Weights of a small transformer language model: width 256, 5356 steps.
Each number is 50 + 12 x the weight over its row's rms, rounded and kept within 0 to 99. Layers, rows and columns count from 0. The size before them is the row's rms in percent of the matrix's.

# layer 10 attention value, 256x256, rms 0.241, rows 77-95, columns 128-255
084:42 55 47 45 42 58 58 27 60 66 37 47 43 44 23 50 30 45 42 73 49 52 39 43 51 61 45 57 39 24 66 58 45 55 55 48 54 55 62 48 57 71 54 45 29 54 55 35 37 49 50 46 56 46 16 60 59 54 25 57 53 50 62 58 60 50 65 45 50 44 31 40 63 32 59 54 45 61 54 37 34 62 40 50 51 47 53 56 56 34 47 43 62 67 51 37 60 57 65 25 21 54 35 40 34 57 29 51 58 58 63 69 55 69 55 34 58 55 58 25 44 64 46 54 46 42 64 63
093:60 53 41 51 71 46 60 61 47 54 61 42 57 61 54 58 52 54 42 10 43 45 68 51 56 35 47 29 61 23 57 40 51 49 61 49 33 33 42 62 53 52 37 42 59 20 58 43 58 49 51 49 53 55 55 36 63 29 72 27 51 43 56 40 62 61 50 52 27 48 50 49 39 47 62 64 64 53 56 45 30 53 42 53 51 53 47 45 51 52 49 38 46 63 47 49 36 61 54 79 72 38 38 73 40 53 61 56 53 58 62 56 54 67 54 56 31 34 28 80 72 56 52 60 45 39 52 52
098:63 58 58 71 56 49 63 59 42 37 58 62 36 50 61 63 64 38 62 44 51 63 58 53 55 59 39 39 38 29 47 29 51 66 33 59 01 57 43 52 53 61 53 35 49 74 22 35 54 24 70 32 59 53 28 31 53 43 65 65 60 51 44 44 54 29 65 20 44 53 46 46 67 63 67 69 48 52 29 49 53 40 44 53 38 70 49 40 51 59 44 53 36 44 48 34 54 38 45 49 68 43 50 55 58 45 58 76 68 30 46 62 64 40 36 62 65 37 52 33 47 43 40 47 56 61 55 51
090:59 35 50 40 26 57 46 55 53 59 51 68 41 35 58 43 62 32 67 46 56 55 64 43 63 50 59 38 53 50 46 59 60 56 60 80 38 70 36 47 56 49 53 37 56 48 61 40 75 61 37 52 38 47 54 72 43 52 59 33 41 46 70 61 47 46 72 38 57 39 56 45 48 53 38 62 36 66 37 51 47 39 42 54 37 49 62 73 33 34 52 44 57 68 60 55 54 47 37 59 32 37 44 63 67 39 64 50 51 41 54 22 42 53 33 59 62 45 47 55 48 37 37 17 60 42 42 56
086:55 46 46 42 62 48 52 39 35 51 49 54 42 46 42 59 67 46 44 49 75 20 50 46 43 43 37 53 45 45 61 73 59 30 41 64 44 13 33 56 64 43 52 55 45 74 59 44 38 57 47 32 44 45 72 46 49 56 81 60 55 84 55 56 65 61 67 45 42 51 59 68 56 56 49 62 71 43 39 40 35 51 37 32 63 76 62 69 55 40 61 51 44 36 53 45 53 62 36 44 56 48 60 75 34 61 41 42 48 63 30 56 53 68 52 60 45 38 54 66 46 21 54 61 57 59 27 47
091:43 39 57 43 51 52 52 60 38 51 67 47 48 52 78 42 29 46 55 50 54 41 45 74 63 42 52 35 62 43 43 45 51 41 59 55 71 49 55 61 53 49 42 50 65 47 59 48 43 68 36 64 63 68 40 72 49 31 55 62 55 60 55 53 36 57 42 45 48 56 47 47 41 24 50 59 51 44 49 36 46 67 39 46 63 49 53 51 53 48 43 33 50 83 69 39 48 43 58 65 61 53 30 55 74 50 58 59 84 48 38 33 63 41 41 45 49 45 42 53 40 56 41 49 54 53 72 61
096:55 51 82 57 52 40 35 44 56 58 57 60 61 55 38 38 60 25 57 35 55 56 44 39 58 44 50 19 41 63 55 58 42 77 34 57 49 42 35 43 50 70 43 68 58 48 67 49 46 64 46 53 58 68 48 53 61 42 60 37 54 36 62 49 62 54 34 51 61 35 42 57 17 35 60 77 41 62 49 61 33 61 52 48 53 53 74 66 49 48 44 66 71 51 38 45 54 54 45 45 55 38 48 60 88 48 32 48 25 46 43 40 55 50 50 50 33 48 42 41 52 42 71 65 70 46 40 32
089:65 33 32 45 31 59 34 23 44 53 59 45 44 60 59 59 26 41 39 45 57 63 41 58 42 71 56 49 43 41 54 49 48 51 49 61 32 45 90 53 52 44 38 49 50 44 60 43 34 43 41 51 59 54 32 45 48 38 55 34 45 61 52 60 51 41 69 61 47 52 62 70 38 62 70 57 72 40 52 49 40 44 36 43 64 31 25 41 64 46 66 46 50 61 66 53 44 53 43 54 52 47 59 35 50 58 50 50 49 36 66 61 24 09 36 51 45 50 72 41 56 55 49 37 38 53 68 49
092:49 61 57 70 58 58 31 58 49 54 49 43 37 38 42 56 72 49 44 62 37 36 41 35 44 79 45 37 36 53 48 42 33 51 54 51 52 49 44 67 62 16 55 58 41 65 40 61 39 47 63 46 52 51 61 48 46 38 22 57 45 40 61 69 64 41 46 66 50 46 41 63 52 35 56 38 46 70 58 78 58 47 49 40 72 18 34 55 64 28 63 54 52 58 52 52 31 62 31 29 47 56 29 44 40 17 45 34 39 57 57 47 46 62 43 49 33 58 64 50 40 45 42 50 52 49 23 54
090:42 57 73 65 49 25 57 67 39 53 26 37 50 48 47 57 51 61 43 50 43 56 52 54 67 76 45 37 41 46 49 62 56 57 71 38 50 23 47 51 56 62 47 67 36 58 43 46 58 56 40 55 52 54 64 48 64 51 54 52 46 49 60 37 60 61 44 42 54 60 47 53 48 54 66 52 62 47 41 46 52 63 41 57 54 66 51 62 52 62 55 64 45 42 53 59 29 47 26 36 66 20 65 45 31 55 43 31 42 62 59 31 51 66 69 47 28 39 81 76 61 71 44 43 51 43 62 60
091:53 86 77 61 71 53 24 53 39 47 37 48 44 43 51 54 46 62 61 48 70 41 55 25 43 48 46 48 43 37 53 37 60 60 61 72 50 43 57 27 42 71 46 53 38 48 51 53 40 40 18 74 44 65 64 58 68 50 60 42 48 30 88 34 30 62 47 37 42 40 58 48 62 52 45 58 46 33 45 41 46 47 50 50 48 39 58 53 34 41 53 56 53 62 32 46 60 34 50 53 61 37 33 70 61 64 50 48 48 56 59 44 57 37 57 57 26 58 48 49 64 36 23 67 57 74 32 70
098:45 78 48 46 51 62 59 05 67 41 72 58 61 42 73 50 49 54 41 47 38 32 54 47 21 67 36 54 68 45 27 40 44 52 37 55 53 46 58 48 37 45 78 55 58 50 52 45 54 54 54 13 60 51 61 45 43 41 57 56 44 44 45 40 37 67 67 41 64 33 43 42 60 46 56 56 46 44 47 43 35 30 48 57 34 70 42 26 61 29 37 58 32 71 56 69 54 76 58 50 36 32 47 41 45 34 41 45 58 70 67 76 41 53 43 38 54 47 36 37 39 55 34 33 44 37 64 64
092:53 56 48 44 55 33 40 62 56 24 51 37 76 49 45 40 49 57 50 60 52 73 56 67 53 40 40 52 40 72 50 69 60 50 52 62 47 58 47 57 43 60 64 15 41 46 34 38 43 40 62 67 69 50 49 59 51 17 38 49 55 40 53 54 57 48 47 44 25 48 44 48 75 52 45 51 43 53 50 71 48 43 32 48 45 57 28 48 49 54 38 42 37 61 49 53 49 53 64 49 71 48 43 62 53 59 57 57 52 46 45 51 36 51 36 68 27 58 37 59 41 54 48 73 43 58 81 44
092:58 38 32 67 87 51 33 51 34 44 44 33 53 37 54 44 49 51 73 54 37 64 55 42 40 33 54 41 48 29 58 56 62 62 29 43 53 63 34 46 52 44 28 59 54 40 67 53 61 40 69 55 65 48 46 48 54 55 25 54 36 52 46 59 79 41 53 33 35 73 47 29 45 43 54 53 42 42 46 58 56 45 32 29 40 39 52 52 38 73 48 64 65 83 55 74 69 36 40 60 56 73 42 47 57 44 47 42 63 56 65 58 77 50 51 49 51 60 63 51 60 45 49 55 41 61 54 44
098:57 25 75 39 53 67 60 50 72 77 36 55 60 39 41 63 63 28 31 66 67 46 55 42 74 53 62 24 31 49 50 66 39 61 57 42 63 38 51 55 57 49 35 53 35 46 62 48 67 49 52 63 57 54 39 45 32 41 46 49 21 60 58 65 64 45 51 49 51 71 36 48 39 53 55 48 30 51 70 48 52 54 57 34 57 37 41 35 58 47 75 56 40 50 49 65 53 45 37 48 44 52 55 67 55 57 46 67 31 40 41 56 58 71 49 55 33 40 48 50 63 37 65 32 46 46 31 36
098:40 51 77 60 38 40 90 44 38 45 59 60 39 27 42 40 40 56 42 41 32 59 37 27 62 60 36 60 31 42 39 41 43 37 50 27 49 52 58 38 45 59 61 59 40 62 43 55 67 61 62 42 60 37 57 45 35 61 58 59 59 63 56 55 41 52 55 45 33 51 45 62 45 55 52 63 55 59 42 52 68 59 56 57 60 79 45 46 40 68 71 68 41 67 61 60 67 37 71 51 41 53 60 41 38 62 48 66 44 46 41 35 46 57 42 49 51 17 23 42 49 47 44 41 52 64 46 47
092:52 41 49 49 53 24 54 51 51 41 63 34 63 60 45 58 40 38 49 36 45 56 47 51 51 46 31 38 34 39 64 30 64 49 51 47 55 50 41 73 85 47 40 47 42 55 29 49 39 43 21 72 36 38 52 60 54 43 58 58 64 63 63 62 65 59 57 66 55 58 55 63 48 48 55 52 66 37 44 37 55 52 34 27 45 48 48 52 34 54 63 21 37 58 52 50 55 17 34 37 24 36 57 39 48 27 59 46 78 81 49 67 44 56 45 49 53 33 65 53 50 44 48 40 43 28 41 35
098:52 36 48 69 42 60 62 52 62 47 56 70 36 42 52 50 49 19 46 67 72 17 72 61 76 64 50 46 35 37 38 55 71 62 49 57 45 54 50 71 47 48 54 54 36 47 56 52 63 70 62 34 44 36 71 42 45 31 42 39 60 56 72 69 55 31 71 46 33 67 51 52 42 41 44 46 49 45 64 46 47 46 52 40 58 36 42 49 52 45 45 85 67 59 61 47 49 56 44 41 59 56 50 45 44 64 52 52 60 49 55 74 30 69 54 45 40 32 41 39 46 23 57 56 55 49 61 53
090:43 43 40 55 16 44 41 53 40 47 56 44 62 79 51 59 32 51 41 63 34 40 44 28 48 53 54 45 57 49 72 42 48 47 50 58 54 39 42 42 50 57 72 51 60 64 72 50 48 58 66 51 35 36 42 50 40 70 78 43 46 63 43 38 35 61 50 46 25 51 48 49 44 72 49 36 44 58 49 43 62 53 28 39 53 36 47 39 64 38 56 59 35 45 44 53 51 52 43 47 37 50 43 55 46 40 30 38 43 56 67 54 78 41 40 77 46 58 53 45 45 60 54 57 72 26 46 54
# layer 10 attention output (transposed), 256x256, rms 1.06, rows 77-95, columns 128-255
090:63 48 67 49 33 34 53 56 38 50 48 68 53 50 51 62 61 46 60 40 45 55 57 57 59 55 78 49 46 47 53 48 40 51 60 57 49 42 48 54 61 26 30 65 74 37 71 61 41 38 54 49 58 50 62 45 24 33 58 63 58 54 54 55 50 45 49 53 57 53 77 74 34 64 71 33 46 63 47 49 54 42 75 38 53 56 36 39 47 57 47 57 42 58 63 42 34 35 46 54 61 63 43 65 36 54 58 38 29 61 44 60 54 52 46 47 71 53 45 50 47 62 60 26 59 49 40 31
100:41 54 44 34 47 52 47 53 51 58 57 48 37 40 67 51 35 54 55 55 61 56 30 51 50 78 35 52 18 71 47 51 36 57 62 42 64 63 47 38 67 50 33 39 46 61 51 48 47 65 51 33 43 38 32 52 24 52 31 61 55 39 55 53 40 45 58 63 58 45 66 44 70 53 40 47 40 48 25 58 58 50 49 52 57 28 49 35 41 33 46 60 44 48 59 46 51 28 52 26 50 71 46 29 64 34 36 54 43 41 58 24 48 35 44 52 55 58 77 42 41 51 51 44 54 59 60 37
098:26 60 50 38 35 28 54 44 54 52 40 44 58 34 37 40 37 56 42 46 38 42 65 40 67 24 29 43 48 46 52 49 57 48 65 44 73 61 47 60 67 51 50 50 30 23 48 54 51 60 52 55 52 55 56 43 38 60 75 59 29 49 61 65 55 64 27 60 59 56 34 48 65 41 57 59 69 42 53 62 65 51 69 58 44 31 62 64 43 51 02 65 70 59 30 50 43 20 52 61 45 39 45 55 45 53 62 38 31 68 55 28 41 70 69 44 38 52 32 41 56 47 60 66 37 38 77 44
097:58 45 51 43 62 57 33 49 52 32 33 52 42 74 44 44 57 58 43 53 64 41 47 54 41 57 37 62 34 67 43 36 58 38 54 36 62 32 56 54 50 31 56 59 46 53 59 78 41 35 50 38 34 51 47 50 40 32 50 66 60 33 40 47 36 52 33 62 49 52 42 66 52 50 65 35 66 59 55 49 56 34 53 60 48 40 56 70 50 86 24 42 22 44 10 54 44 26 37 50 60 39 59 41 47 57 29 66 46 56 48 65 60 59 43 58 41 47 59 53 60 60 45 64 54 39 69 57
090:40 42 60 60 51 37 36 66 41 66 52 36 40 42 52 55 37 58 45 50 35 53 74 63 63 47 49 47 73 51 50 32 34 53 56 47 61 62 61 46 48 46 36 56 30 41 61 56 63 47 49 54 34 58 43 70 48 31 29 43 52 48 53 30 42 51 33 41 51 49 37 32 45 45 41 36 54 48 51 53 53 51 40 49 55 37 45 44 51 38 43 34 44 34 17 42 37 43 49 64 71 43 53 17 53 54 56 64 60 47 48 49 55 48 42 40 47 51 29 41 58 62 51 38 63 58 56 70
097:46 73 53 34 41 52 53 16 68 44 27 24 65 63 47 56 65 49 52 65 41 38 57 48 49 61 36 64 47 59 50 49 61 49 41 50 40 56 52 52 47 43 42 53 40 48 54 62 54 21 71 48 35 44 63 44 31 55 49 44 55 45 53 65 67 27 44 48 40 38 29 54 60 57 65 35 48 65 51 50 47 38 54 71 20 50 54 50 30 57 55 72 56 40 46 54 61 60 48 44 50 59 54 47 49 33 60 47 34 50 57 75 35 54 47 61 32 52 58 48 52 61 46 60 50 51 48 54
102:46 67 12 55 54 67 57 33 48 50 33 27 60 57 53 57 35 74 44 68 47 45 44 44 41 49 50 58 50 59 51 47 43 46 59 41 45 61 69 43 54 46 35 40 75 55 55 42 44 18 49 40 46 46 70 29 58 89 62 52 61 66 50 64 48 76 60 56 41 58 65 53 82 50 46 46 45 53 53 55 67 55 60 48 43 55 52 36 36 43 60 53 42 53 37 74 45 51 40 51 46 59 64 59 33 44 39 51 74 49 58 44 53 55 68 67 59 48 58 37 47 56 49 64 35 29 58 63
089:39 61 59 53 70 23 65 58 52 52 49 48 33 62 26 44 50 56 65 50 43 68 44 66 37 50 58 45 57 59 70 60 34 54 62 31 72 60 33 67 52 38 40 57 71 46 48 43 63 49 43 47 53 53 47 53 43 64 41 59 49 59 38 35 42 38 47 43 40 52 60 51 48 53 38 46 53 65 54 32 49 58 56 52 61 55 64 69 58 55 59 51 41 26 42 52 68 57 48 45 48 57 51 43 50 37 52 45 62 50 41 50 51 78 41 44 63 49 60 52 31 35 37 78 64 46 17 66
099:55 30 51 58 51 58 65 67 40 38 47 59 61 60 40 40 34 46 56 54 46 40 41 61 40 49 71 56 70 49 35 61 44 59 61 56 55 40 48 49 50 69 52 48 89 28 61 11 42 40 41 45 40 58 10 47 68 47 50 50 44 73 60 48 49 48 46 47 51 54 62 56 23 53 39 47 54 35 55 40 43 69 52 64 43 55 52 39 47 46 38 46 56 42 35 60 72 37 69 65 41 58 51 59 34 73 46 47 54 50 23 62 15 40 64 61 62 36 74 57 46 61 55 50 59 41 67 54
101:47 49 39 68 35 64 45 63 44 67 60 44 33 47 52 52 40 31 30 45 43 62 42 41 47 53 50 67 64 58 53 36 44 57 15 55 57 56 37 54 44 25 45 40 61 50 67 54 47 45 62 78 63 49 40 23 56 56 39 39 53 43 56 56 33 63 59 68 47 31 67 30 40 53 36 32 39 60 63 56 56 55 67 45 61 12 63 37 55 37 46 39 62 32 62 51 63 41 64 40 43 61 36 67 50 64 54 62 45 55 52 62 40 37 42 42 58 55 61 24 42 42 37 42 36 67 38 43
094:55 49 31 59 53 57 59 79 50 52 43 50 51 64 64 64 66 44 40 69 36 61 56 47 73 45 46 88 64 62 38 41 48 48 46 35 62 34 40 60 55 41 40 82 36 53 42 32 51 47 65 46 41 57 34 68 61 79 53 53 42 58 22 62 57 24 61 26 43 50 58 51 61 58 53 33 41 67 55 87 65 55 58 70 57 51 48 49 67 50 32 47 67 37 42 70 40 73 35 71 46 37 45 45 50 74 51 35 42 55 43 44 43 46 64 51 55 42 64 47 43 50 38 48 55 35 53 41
101:47 29 62 44 52 46 45 71 64 41 40 72 57 67 48 59 57 44 35 65 51 45 63 61 67 44 52 49 20 54 49 42 61 36 45 42 47 35 48 52 57 43 34 61 57 47 35 52 38 58 40 60 42 50 28 41 53 38 50 42 17 51 70 49 71 41 51 70 63 54 49 47 52 58 52 48 38 44 51 82 55 25 65 45 51 57 54 64 41 73 47 38 51 69 31 65 45 37 51 45 65 64 60 70 49 52 61 54 59 22 50 26 53 41 55 39 51 54 47 43 51 57 62 66 53 68 56 51
096:49 36 59 47 57 39 82 48 53 52 45 63 41 40 53 50 48 49 43 41 64 34 56 52 32 73 38 53 50 29 37 60 36 36 47 29 48 57 58 42 60 32 53 67 26 55 54 39 41 70 65 47 36 35 58 43 55 63 52 54 54 68 39 67 69 71 61 31 66 53 81 43 38 41 58 46 60 42 40 43 41 42 59 60 67 59 54 53 40 53 36 57 43 56 67 42 46 49 52 35 53 31 47 51 51 47 31 46 39 46 49 59 65 62 71 62 27 72 48 39 61 49 51 69 44 53 31 44
096:46 50 57 33 34 50 35 26 60 46 51 57 48 51 77 40 40 46 39 31 42 52 56 51 49 46 41 43 56 50 71 54 27 44 43 49 35 52 55 55 63 49 57 52 53 61 27 52 35 41 56 48 56 55 47 37 70 60 68 47 56 47 54 49 44 63 44 38 66 68 57 45 54 55 54 68 66 75 39 55 46 71 47 43 29 48 32 38 58 26 46 57 53 35 51 51 49 67 59 41 34 61 26 44 49 68 56 56 32 47 26 40 34 65 49 40 37 51 33 45 24 51 42 66 66 44 42 74
102:64 67 45 63 44 34 36 45 62 28 57 44 28 45 49 43 52 66 72 43 50 53 58 71 39 41 61 54 66 49 53 50 52 51 52 51 43 54 50 57 35 45 51 57 45 50 48 56 48 57 35 54 42 39 65 44 47 51 29 56 70 51 43 44 47 58 50 52 62 56 45 58 64 53 61 49 60 53 33 42 58 65 55 46 63 48 35 73 71 36 22 47 56 51 37 41 59 45 57 57 57 53 35 60 53 46 19 51 65 37 63 47 15 30 59 46 71 47 49 42 44 51 52 78 44 57 61 64
103:52 42 24 40 56 61 49 34 55 49 44 34 47 57 33 50 50 53 72 63 53 28 48 40 49 42 19 28 47 40 67 52 57 65 65 66 62 55 54 55 64 49 60 50 21 48 59 55 43 64 29 56 54 54 60 41 51 45 39 50 60 50 53 49 39 53 47 38 52 62 47 55 42 35 48 57 62 32 54 64 48 51 49 47 53 26 60 67 45 66 37 34 67 25 52 45 48 59 54 40 68 49 50 41 67 52 64 52 51 46 64 40 69 35 40 54 45 61 49 83 51 56 52 38 48 43 60 58
095:61 49 65 49 54 59 51 62 41 65 38 44 34 44 44 35 49 62 49 50 36 67 44 34 55 58 35 43 38 76 58 56 43 46 52 38 32 65 50 35 55 55 51 55 50 48 75 57 59 46 80 45 53 45 41 51 46 37 44 56 33 40 43 49 32 43 57 62 35 44 27 35 63 50 45 42 45 64 53 51 51 64 64 38 64 29 52 52 31 39 29 55 51 33 63 60 31 38 41 64 52 65 59 33 40 60 54 51 25 23 36 42 42 49 52 46 42 54 46 66 41 58 63 47 40 62 49 47
102:65 65 52 42 52 35 44 34 52 52 49 37 72 59 36 47 30 55 67 38 44 48 66 51 33 50 61 62 68 58 65 38 27 29 45 36 47 47 46 51 54 38 54 49 67 48 41 45 34 36 40 64 77 48 58 42 40 47 58 76 50 39 36 43 60 61 27 58 65 50 41 50 46 57 55 70 81 42 32 50 45 47 48 42 52 55 56 55 49 48 57 49 54 42 32 49 71 21 74 42 65 59 35 63 37 30 42 60 45 47 53 07 44 31 51 59 40 33 59 61 46 45 29 59 55 53 66 50
095:65 47 46 56 55 56 57 43 48 60 39 43 41 46 30 55 50 68 49 58 39 54 36 50 44 64 49 51 74 53 42 30 66 68 31 36 39 67 54 33 40 53 51 46 70 37 56 29 33 51 36 60 32 77 46 62 54 41 34 44 53 57 49 35 44 51 53 49 60 39 48 56 66 27 36 52 36 44 45 52 38 44 67 49 35 61 39 46 37 54 71 44 56 31 48 66 64 58 58 30 43 41 59 52 65 43 49 36 40 70 42 50 26 71 42 38 53 57 55 59 48 61 38 53 38 58 21 43
# layer 10 attention query, 256x256, rms 0.225, rows 96-104, columns 128-255
048:56 37 58 31 53 44 36 44 54 48 52 47 59 43 52 54 63 57 56 59 66 37 63 35 25 52 45 54 45 70 44 52 55 40 19 50 59 71 49 41 46 54 54 42 34 43 44 60 43 52 34 67 51 34 72 55 55 49 35 62 54 46 52 49 57 40 63 47 57 50 54 40 41 42 37 59 55 47 53 59 20 32 57 51 51 23 53 28 34 44 23 56 46 59 58 48 70 44 58 57 42 54 45 49 38 45 50 53 54 39 75 68 27 23 48 37 64 42 71 69 37 25 41 45 43 53 58 31
045:43 54 52 69 51 51 46 47 21 83 50 51 55 40 53 69 46 56 55 53 49 49 41 58 43 38 40 49 51 47 62 41 43 60 47 35 61 49 54 47 58 56 39 61 45 38 63 70 47 55 35 66 54 40 53 56 55 37 42 53 34 61 54 47 42 52 21 47 62 63 46 68 55 62 69 57 58 36 41 46 62 48 51 47 40 42 42 62 45 63 78 22 49 34 59 45 47 43 65 66 44 43 42 56 64 45 44 66 87 51 58 22 73 62 62 44 68 36 30 43 79 40 76 53 65 55 51 57
050:78 61 39 38 77 68 45 73 68 45 64 59 54 38 70 30 46 60 68 63 53 65 44 26 56 39 57 51 60 60 51 55 47 76 63 40 23 43 67 49 52 64 52 58 45 42 40 61 37 51 44 41 52 42 55 74 30 46 55 34 72 59 48 62 50 55 41 74 61 59 35 42 36 53 45 54 32 53 49 55 53 83 37 68 47 55 65 31 49 42 53 50 46 50 36 36 56 57 17 38 31 69 43 48 62 39 54 27 44 43 56 49 39 55 52 65 53 43 62 51 76 40 55 50 37 36 51 52
046:25 31 36 47 55 40 32 42 57 39 46 41 47 35 42 51 47 65 54 61 63 54 64 30 30 48 41 59 58 53 54 22 63 52 43 53 64 43 60 57 56 27 47 46 52 57 57 46 35 57 44 29 56 34 49 53 47 54 58 52 68 60 40 57 35 53 62 42 50 58 51 54 66 57 49 41 43 53 51 45 47 49 17 56 76 65 51 76 60 64 56 59 53 54 35 52 65 32 51 35 55 45 38 34 50 42 49 50 43 70 36 46 38 53 63 51 59 31 68 84 48 55 63 64 59 54 32 53
065:67 58 36 43 57 52 67 44 47 71 57 41 55 56 52 34 43 44 44 52 33 37 39 54 48 62 44 44 52 55 25 58 29 54 52 21 63 57 42 41 53 59 58 43 46 51 65 60 57 52 44 61 43 69 41 47 62 35 46 56 44 70 66 54 41 45 41 36 36 59 38 66 58 25 36 48 56 67 65 27 56 37 60 54 36 59 53 28 36 58 64 56 57 29 47 71 43 45 57 73 26 40 73 39 58 48 45 54 80 60 52 33 36 60 31 55 35 74 53 49 67 54 33 51 71 54 53 29
066:66 57 56 33 52 50 63 42 64 41 35 67 44 64 60 43 64 52 41 37 29 39 37 33 52 42 47 56 44 30 43 57 23 56 64 36 37 46 45 32 78 57 46 29 41 43 44 60 45 59 40 28 59 67 67 42 38 48 45 62 56 41 55 59 36 34 47 39 50 55 46 52 51 37 44 70 30 49 29 56 45 39 97 32 42 65 25 39 49 58 65 50 44 67 60 54 49 48 57 49 56 43 76 49 47 39 54 53 39 37 33 35 44 42 71 58 42 62 48 55 59 66 51 45 53 43 54 51
066:54 53 51 43 48 53 62 67 77 43 57 47 62 22 44 32 40 51 53 50 48 38 57 52 56 69 50 52 50 58 40 45 74 66 34 23 59 60 52 20 42 66 35 39 58 51 48 52 49 50 32 53 47 44 68 33 35 41 56 38 55 55 64 53 35 54 52 57 56 50 40 45 45 48 41 58 49 32 37 61 41 30 77 38 43 44 37 48 48 46 54 70 47 54 43 45 46 42 31 49 60 49 27 50 37 47 44 60 64 49 59 42 58 47 26 36 54 49 71 27 50 31 54 56 26 52 66 56
062:69 69 72 50 55 53 46 75 63 47 60 43 61 60 44 59 65 36 60 56 41 46 62 39 50 67 63 64 69 58 34 45 27 39 70 37 46 49 38 54 56 60 63 52 44 43 59 65 38 49 53 50 51 49 51 67 47 51 48 60 57 49 55 24 51 43 38 69 42 63 53 73 56 56 49 65 71 49 51 32 58 63 55 52 39 63 68 33 76 57 60 51 32 47 59 50 46 53 58 52 44 59 64 46 35 43 52 52 66 29 63 51 60 50 33 51 60 43 53 40 64 61 42 58 57 60 55 46
078:36 40 62 61 45 54 46 46 45 42 46 71 34 46 54 54 52 61 35 51 49 47 60 56 33 45 39 37 42 50 71 53 53 37 47 71 40 62 74 36 81 61 47 50 59 38 41 63 37 46 79 50 56 37 40 50 60 62 35 49 51 37 57 66 69 44 47 60 52 39 43 48 42 56 76 59 32 54 35 46 61 61 44 58 52 45 50 26 67 45 18 49 54 60 50 70 55 58 34 70 34 46 56 70 57 50 44 55 24 50 56 51 43 50 62 40 51 48 43 59 27 63 50 56 44 35 61 51
# layer 10 attention key, 256x256, rms 0.221, rows 96-103, columns 128-255
071:33 60 49 64 34 61 42 72 41 66 66 56 57 44 49 57 34 29 48 29 27 58 44 50 47 59 53 47 48 46 49 44 51 62 69 67 55 26 40 39 59 50 50 62 54 44 44 39 51 48 34 52 36 59 52 50 39 49 39 48 37 49 49 45 41 42 37 68 47 31 54 51 58 56 48 59 67 52 75 50 49 59 52 25 51 60 42 36 64 50 80 49 48 54 43 44 82 70 61 53 60 58 65 42 51 26 46 38 62 52 43 35 57 59 31 52 65 61 58 36 48 29 58 52 51 48 46 37
066:47 51 67 38 43 49 46 41 46 29 31 45 71 46 51 44 44 64 39 51 36 36 76 64 56 45 57 31 67 43 47 27 55 54 66 59 43 71 61 44 33 49 61 47 78 44 44 39 51 32 40 45 69 71 58 45 29 56 49 59 41 54 58 40 69 38 41 55 63 56 61 67 64 46 55 56 31 64 60 48 49 41 52 47 57 54 35 53 59 54 29 62 57 77 58 53 64 58 49 66 41 50 58 53 35 51 52 36 50 49 45 57 63 47 35 51 61 52 62 34 47 60 70 52 67 36 40 46
077:44 50 69 44 33 47 61 32 42 71 40 37 34 55 43 49 54 53 42 64 58 47 52 40 58 64 44 64 66 48 48 51 40 49 55 62 68 64 67 56 46 74 48 40 52 58 34 51 66 50 34 57 43 47 59 52 40 63 43 49 44 70 39 47 36 56 69 42 48 42 56 37 55 53 55 54 40 59 68 59 22 32 42 46 39 57 73 76 62 33 57 59 57 65 63 63 73 43 55 48 49 45 38 43 46 68 24 44 37 65 58 42 37 49 49 35 62 44 39 44 47 61 37 49 41 85 33 51
080:54 47 51 69 49 62 45 72 29 69 43 64 44 41 59 58 68 53 34 48 80 46 40 31 55 25 52 50 37 38 63 69 56 64 61 64 55 57 47 58 63 83 43 37 53 59 42 52 49 26 66 50 58 42 57 46 68 46 51 58 36 49 45 58 42 61 61 60 65 62 62 33 50 41 27 56 35 40 61 54 33 30 56 40 50 37 30 43 51 62 38 80 49 62 48 52 58 53 63 50 42 50 43 50 50 44 45 56 66 37 48 42 55 60 50 48 56 53 23 35 48 49 51 42 38 55 59 50
059:57 70 60 40 44 35 40 57 75 46 46 34 56 42 52 44 51 45 61 69 36 40 49 57 53 45 42 57 61 63 68 44 56 58 61 46 32 53 44 44 49 55 87 36 31 32 56 39 24 54 43 42 37 61 56 58 51 51 51 66 66 63 65 59 47 25 33 57 59 59 32 49 29 39 63 65 68 30 48 50 36 63 43 37 57 52 48 46 73 41 55 50 40 47 33 34 75 38 31 59 57 35 61 70 23 31 53 60 30 53 50 38 55 43 61 55 25 61 55 70 47 43 54 54 54 52 52 53
059:57 58 40 43 38 45 48 72 25 57 60 52 24 34 49 39 46 67 76 59 41 51 55 54 47 41 73 60 47 60 46 38 52 58 68 44 63 29 35 63 66 60 53 41 49 44 54 35 53 55 39 86 29 50 42 41 40 67 37 36 49 58 52 55 37 59 60 43 30 46 53 36 36 66 53 41 75 48 68 62 66 54 54 54 58 45 61 53 68 32 53 47 51 36 73 44 51 68 40 37 43 55 27 50 37 56 41 26 44 46 65 40 29 39 48 54 66 43 50 57 67 70 40 39 30 76 46 47
072:54 68 59 46 51 39 33 57 67 36 64 32 45 66 35 48 52 47 51 60 32 52 41 39 69 39 64 55 70 46 62 32 33 61 59 31 35 30 23 63 45 45 49 61 36 54 56 61 37 48 70 51 44 45 57 41 55 77 39 54 52 58 44 30 32 30 54 24 58 58 46 35 63 57 45 46 64 57 36 48 62 64 40 47 53 31 42 64 44 58 54 52 60 46 52 48 63 42 50 52 51 52 47 31 45 56 45 48 39 33 42 51 50 55 52 65 56 48 73 56 58 62 47 64 40 54 36 33
064:59 64 57 54 52 54 38 37 52 58 54 51 36 63 49 40 39 48 58 65 27 44 67 42 42 43 56 48 55 67 66 49 66 69 34 85 45 47 42 33 72 72 38 30 40 39 40 37 36 64 25 61 55 52 40 56 48 39 39 43 51 70 53 33 25 47 51 47 37 45 44 58 51 50 53 59 57 53 32 60 45 53 43 59 59 49 56 65 56 60 55 36 72 50 47 71 43 65 55 45 59 55 52 64 36 57 86 42 39 62 55 31 58 59 53 43 58 56 46 69 51 44 80 55 46 49 41 28